Weights of a small GPT-style language model, trained from scratch on English Wikipedia.
Size: width 160, MLP 640 tanh GELU, 6.85M parameters.
Each number is 200 + 30 x the weight over the matrix's rms, rounded and kept within 0 to 999. Layers, rows and columns count from 0.

# q: layer 10 attention query, 160x160, rms 0.0603, rows 0-19, columns 80-159
# k: layer 10 attention key, 160x160, rms 0.0562, rows 0-19, columns 80-159
q0,201,182,191,151,242,211,225,185,252,201,209,188,147,209,186,221,193,189,160,203,175,219,202,204,216,228,207,240,193,208,210,149,207,222,204,197,172,170,214,251,205,204,203,180,244,176,214,201,162,192,164,238,214,197,196,220,239,170,195,153,147,215,224,269,241,199,175,188,203,208,197,269,203,256,188,222,212,196,226,195
k0,226,214,202,184,191,227,204,235,218,174,237,228,225,168,180,192,203,212,234,266,237,215,181,182,256,145,189,215,200,202,158,198,252,214,221,209,191,215,180,233,190,235,226,190,188,171,222,229,158,195,218,196,249,218,241,206,179,235,215,177,213,202,157,166,178,227,210,192,197,173,237,256,242,191,216,166,234,169,197,202
q1,124,257,180,186,171,236,171,203,208,206,249,188,208,275,214,251,217,196,203,157,244,197,177,165,237,194,231,182,244,253,192,234,152,174,146,204,221,188,140,145,152,173,219,228,189,158,147,205,208,221,210,159,184,182,252,216,158,186,230,221,232,158,216,162,207,219,179,222,157,256,230,168,176,183,206,172,223,271,158,222
k1,178,222,181,189,164,165,205,135,208,216,199,225,233,207,208,223,183,208,160,93,176,164,239,179,186,260,222,185,225,198,223,215,183,209,196,204,184,176,134,176,197,201,178,170,228,184,153,186,178,254,191,224,177,202,224,198,231,157,224,201,217,208,222,247,199,185,199,229,239,247,206,218,161,154,195,167,152,210,181,214
q2,176,247,210,179,195,161,240,212,185,217,207,200,248,200,226,181,172,175,195,204,239,224,262,191,223,179,176,187,207,165,193,213,173,163,190,220,218,199,208,225,205,178,183,177,219,180,175,232,229,142,167,236,182,188,213,155,208,261,182,180,205,205,158,136,149,178,207,203,228,177,226,219,191,219,238,237,249,192,162,204
k2,229,182,221,205,202,173,243,205,207,245,202,182,199,191,228,173,178,180,232,125,178,246,175,168,167,223,166,189,204,172,230,158,193,229,215,225,194,235,165,229,201,184,181,196,219,246,204,234,140,191,188,231,212,220,165,164,230,174,173,165,242,242,255,193,194,188,198,189,219,206,175,265,131,239,230,187,156,194,222,181
q3,216,228,206,172,189,183,237,211,156,246,179,229,168,206,204,226,230,174,216,164,172,249,197,245,210,213,204,147,218,219,237,184,201,158,203,155,169,149,133,173,161,212,227,205,237,209,242,194,204,193,162,250,165,219,150,188,177,212,169,188,176,229,228,191,186,186,180,186,219,206,230,216,229,237,200,209,153,213,201,212
k3,228,174,266,178,217,252,205,227,245,160,236,183,193,203,206,215,208,206,204,235,224,235,189,196,222,152,190,189,199,205,187,167,208,247,217,211,185,159,168,205,197,170,201,176,238,143,212,170,191,181,215,190,192,202,203,221,228,235,229,199,209,217,172,185,226,229,181,181,200,186,238,166,190,215,219,141,191,192,166,194
q4,153,214,174,233,214,197,213,209,232,196,215,238,236,175,159,130,191,224,182,202,145,183,162,184,228,212,249,246,215,173,181,150,212,203,226,230,206,223,273,210,228,224,198,185,209,261,203,179,204,168,191,228,258,197,184,240,245,163,198,228,246,194,211,282,193,129,197,166,177,240,211,171,194,189,152,161,248,179,265,178
k4,171,207,199,260,199,235,217,243,202,187,244,216,189,138,193,168,239,232,234,281,241,174,196,201,213,173,146,235,190,227,165,172,173,217,195,212,178,194,218,170,211,208,198,209,205,208,215,218,223,147,200,169,244,233,188,236,157,214,250,221,212,209,137,233,183,190,170,182,192,212,196,195,246,141,189,233,181,220,247,213
q5,226,171,177,198,208,183,215,191,238,222,179,172,151,246,239,202,214,161,192,185,186,184,172,202,155,192,246,180,211,188,227,216,210,187,212,231,183,171,203,201,180,195,202,165,185,221,220,183,218,195,178,179,158,204,214,168,190,179,227,222,169,167,196,209,178,178,166,205,186,206,189,150,226,157,206,201,176,171,204,168
k5,165,193,203,180,198,233,181,256,199,156,199,187,181,253,152,213,248,234,235,241,214,165,226,168,236,141,204,210,189,215,224,222,221,197,238,226,184,148,201,197,195,195,173,194,209,171,187,163,195,183,254,201,225,231,208,169,211,250,168,183,192,186,154,212,216,252,185,202,178,185,219,234,259,225,220,196,170,219,214,192
q6,249,165,211,227,192,213,152,226,187,220,193,249,188,179,205,177,232,225,189,199,222,243,179,211,206,199,172,190,169,172,276,175,246,239,209,213,200,204,195,265,233,249,216,224,193,213,244,179,206,206,186,234,185,199,190,194,175,228,192,180,157,220,209,239,154,222,219,158,190,206,209,194,228,180,179,162,201,170,204,168
k6,208,183,187,177,199,273,196,237,168,200,151,198,173,211,189,151,182,206,204,270,237,224,185,186,223,124,193,242,217,207,152,262,184,185,215,226,161,218,251,200,194,174,174,240,187,224,206,192,179,179,226,171,226,215,218,255,227,215,206,213,197,214,153,185,190,232,170,214,218,191,218,175,255,225,216,186,230,244,238,213
q7,219,164,220,179,197,220,225,258,230,180,219,226,205,219,249,171,187,133,239,200,152,236,162,220,257,192,180,221,187,177,281,188,219,212,175,225,206,208,180,202,155,220,256,219,207,223,226,225,201,203,217,230,242,206,196,189,171,225,165,166,237,199,161,203,244,217,184,197,185,179,149,154,180,156,231,224,198,228,182,226
k7,234,172,265,206,203,215,234,192,183,143,219,188,173,230,180,216,209,177,200,232,204,233,183,187,189,233,224,226,201,198,215,189,196,182,178,231,185,203,227,222,205,218,194,172,198,238,181,274,145,215,231,160,177,244,217,211,204,200,214,198,220,192,191,188,235,190,227,226,261,174,219,130,207,241,235,186,200,198,193,189
q8,188,228,185,196,191,200,148,248,185,152,149,152,202,236,191,223,192,204,168,188,226,231,224,156,181,214,198,215,230,204,186,215,156,169,176,149,207,211,135,188,218,203,227,188,215,227,186,198,205,162,210,152,234,197,230,207,218,244,245,213,199,231,235,170,204,193,199,215,178,205,162,195,210,217,230,204,258,205,170,212
k8,200,206,237,229,200,121,220,198,216,238,212,189,222,189,220,189,176,238,194,140,161,189,222,183,178,242,220,192,215,173,246,172,230,212,217,206,214,222,153,178,212,221,182,217,184,209,171,197,194,229,182,203,167,173,174,162,248,161,195,211,205,206,221,246,202,244,248,248,225,223,192,178,140,181,175,210,197,159,252,215
q9,237,211,205,202,172,187,169,209,167,228,189,138,198,155,202,205,202,232,196,157,229,183,220,156,158,162,169,202,141,222,213,235,243,209,213,202,209,210,207,177,248,202,245,198,207,236,187,236,212,223,164,189,196,145,170,191,178,208,223,230,209,206,196,160,159,235,240,187,235,215,231,196,174,225,168,230,139,147,214,197
k9,131,171,156,183,248,193,232,180,224,161,158,229,176,236,197,197,232,248,133,211,193,144,215,181,223,220,182,196,176,164,165,178,146,219,204,202,177,221,228,192,223,188,198,198,227,210,193,119,260,216,205,219,202,204,167,194,172,210,218,186,204,229,136,204,202,211,198,160,167,178,248,172,203,199,257,186,199,227,207,204
q10,182,167,194,221,175,184,184,155,183,223,216,195,176,198,193,180,245,224,138,269,160,217,184,245,232,206,225,226,195,197,198,143,227,219,248,227,220,190,229,250,235,212,170,216,186,206,246,169,185,196,244,212,180,176,221,170,220,187,193,187,160,211,169,225,187,180,148,181,215,210,181,206,169,216,174,164,189,211,204,199
k10,209,177,229,200,225,238,217,252,193,236,217,220,155,249,196,181,207,174,249,294,260,239,201,207,218,115,189,220,199,198,179,234,198,210,209,187,211,189,190,198,212,201,188,195,196,175,215,245,190,170,175,202,191,203,249,240,174,241,268,194,157,196,177,211,220,171,201,153,154,190,246,191,247,186,205,209,234,222,190,185
q11,206,189,208,252,200,192,220,187,248,227,220,195,206,149,171,181,194,228,198,223,253,190,186,196,185,217,182,181,234,223,182,169,193,201,185,221,180,151,222,213,152,235,213,247,182,239,153,168,198,220,191,269,225,208,169,219,207,219,199,224,214,176,179,214,193,169,201,159,206,216,247,163,217,204,166,181,168,173,203,254
k11,139,181,204,180,174,260,212,200,198,193,212,211,187,174,177,195,236,249,174,234,212,204,166,212,233,137,209,222,179,214,177,165,202,205,214,195,211,177,253,204,256,244,209,250,188,201,201,201,184,206,196,196,235,194,223,254,193,176,221,183,200,208,195,198,158,195,210,130,168,185,220,159,205,191,174,175,196,261,228,212
q12,275,208,217,172,167,213,189,205,180,224,221,191,191,308,237,218,181,186,234,165,233,234,244,187,215,204,176,189,208,190,164,246,129,161,134,231,200,154,183,224,216,174,200,192,184,179,233,202,148,224,228,247,186,244,215,172,199,214,205,171,180,168,180,132,142,186,165,176,192,213,258,227,191,219,233,222,208,281,168,228
k12,274,244,251,185,208,149,196,154,213,228,227,188,222,217,203,201,161,176,215,117,164,252,214,214,206,251,243,173,219,160,223,219,238,201,177,155,216,176,198,227,167,191,176,182,221,218,184,177,167,222,188,212,225,123,204,144,190,189,217,188,186,178,204,180,227,246,200,191,251,236,141,241,171,219,234,152,164,189,151,168
q13,138,215,268,202,172,215,247,175,209,250,235,180,229,219,226,242,114,146,248,181,244,231,166,149,195,220,251,229,187,184,195,226,192,196,134,223,219,164,143,165,157,133,245,202,158,175,207,193,171,185,242,182,211,227,236,182,245,224,150,204,238,228,155,142,148,206,186,243,175,159,175,173,185,184,235,170,175,214,183,264
k13,233,183,179,246,254,177,188,170,169,228,225,164,209,197,221,193,177,210,179,83,180,237,204,217,138,260,195,202,158,172,222,179,227,229,188,183,224,212,177,169,179,211,202,195,196,219,179,224,243,213,151,190,219,231,178,187,204,139,192,194,193,191,254,239,233,216,229,230,221,246,185,229,155,192,228,209,198,155,177,180
q14,284,173,203,237,262,182,186,206,208,160,136,170,238,110,133,164,219,235,163,260,172,206,188,197,179,203,184,212,189,183,167,144,253,234,236,226,138,199,259,230,212,225,172,253,216,235,178,186,211,192,214,260,220,168,125,256,255,196,230,247,165,217,214,284,247,184,230,143,161,222,250,169,229,208,206,209,194,133,226,153
k14,183,240,172,154,164,263,191,226,191,182,200,215,205,210,163,189,209,250,192,294,237,171,198,204,212,166,177,233,214,196,143,133,182,206,217,213,216,205,234,161,238,200,207,218,180,189,245,222,222,196,258,220,185,191,197,233,218,222,196,211,186,172,164,167,188,204,213,175,144,209,175,173,287,165,172,204,213,194,235,216
q15,185,193,177,217,205,213,214,187,213,236,202,256,225,280,199,206,213,136,198,197,210,191,195,238,214,203,237,211,159,233,236,204,163,205,188,189,214,175,166,239,206,218,179,259,221,181,198,250,238,207,175,206,173,184,196,213,197,199,160,234,240,204,192,163,225,237,198,219,178,199,218,130,226,168,176,194,203,227,213,180
k15,201,209,209,199,251,215,204,201,186,231,217,218,168,209,219,211,216,218,201,158,224,215,209,224,200,165,226,131,195,207,171,235,163,233,172,186,188,200,159,169,191,156,184,206,174,213,177,216,176,252,250,215,171,234,259,209,258,225,192,219,204,219,226,169,235,188,147,225,217,212,205,174,193,204,216,196,211,237,161,199
q16,206,233,210,224,183,164,212,187,159,224,203,187,197,186,170,233,229,202,194,187,190,266,210,180,231,190,184,168,204,173,208,228,157,210,183,208,199,174,152,239,213,201,183,177,224,181,191,216,190,236,172,243,213,191,228,233,185,185,183,180,195,206,198,166,182,177,189,193,216,205,219,180,199,229,202,191,194,176,154,233
k16,228,191,209,170,173,274,202,220,188,231,194,185,234,180,194,191,186,193,177,185,214,239,221,166,231,184,176,232,204,192,168,190,200,209,194,179,250,233,165,255,186,192,162,184,243,159,246,188,205,236,189,155,220,193,213,246,147,163,181,152,237,220,159,183,192,201,232,170,205,210,164,165,218,249,189,214,220,220,170,187
q17,110,228,210,138,154,227,172,178,208,249,218,227,213,273,169,221,192,160,303,168,262,211,190,218,195,192,219,196,224,225,233,221,146,166,135,193,234,149,140,147,164,176,206,211,151,162,161,216,182,232,213,119,186,224,264,191,186,184,198,183,215,144,212,127,222,250,232,235,156,168,217,158,196,182,250,214,229,317,234,265
k17,264,240,194,166,165,120,151,164,223,200,239,197,197,191,227,204,188,166,164,56,201,186,198,157,148,216,156,198,230,182,212,189,193,177,179,181,221,177,158,207,184,211,196,152,193,219,153,191,186,201,200,208,179,190,195,169,233,208,190,232,183,188,270,144,220,218,176,215,211,238,211,233,113,187,225,183,182,204,179,204
q18,161,231,237,188,178,234,222,246,189,151,210,210,198,182,186,179,198,219,183,207,183,160,182,156,196,165,193,204,242,207,206,196,180,189,157,170,210,227,189,142,210,161,214,173,170,168,176,180,223,195,202,173,269,197,182,221,214,222,278,201,194,200,203,202,179,178,212,248,193,186,220,178,202,186,248,221,237,187,152,197
k18,188,206,201,189,219,165,197,188,201,198,207,156,246,202,202,188,210,199,202,133,156,165,196,216,174,272,241,157,215,184,199,158,210,181,200,202,203,151,173,212,202,219,221,196,227,207,204,188,210,209,202,230,171,212,198,146,161,183,182,204,212,210,221,194,237,202,205,226,184,183,235,172,184,235,176,240,177,141,214,227
q19,203,186,202,245,196,144,272,208,219,177,173,188,203,165,230,141,176,216,152,206,143,185,176,257,173,263,181,224,171,214,194,109,289,184,200,292,217,246,186,242,192,195,215,153,214,257,158,181,170,204,166,237,249,144,159,223,202,236,248,187,163,154,216,271,210,221,224,212,152,227,184,208,208,206,213,180,186,204,225,178
k19,209,231,211,224,195,169,235,254,230,184,209,203,189,115,174,180,257,163,180,256,242,199,183,163,193,176,197,172,180,186,181,191,227,181,211,198,213,194,227,223,195,223,235,231,150,204,221,255,207,201,226,200,191,225,197,223,216,214,220,189,221,187,148,211,186,163,210,198,200,171,128,184,265,189,161,206,235,219,217,229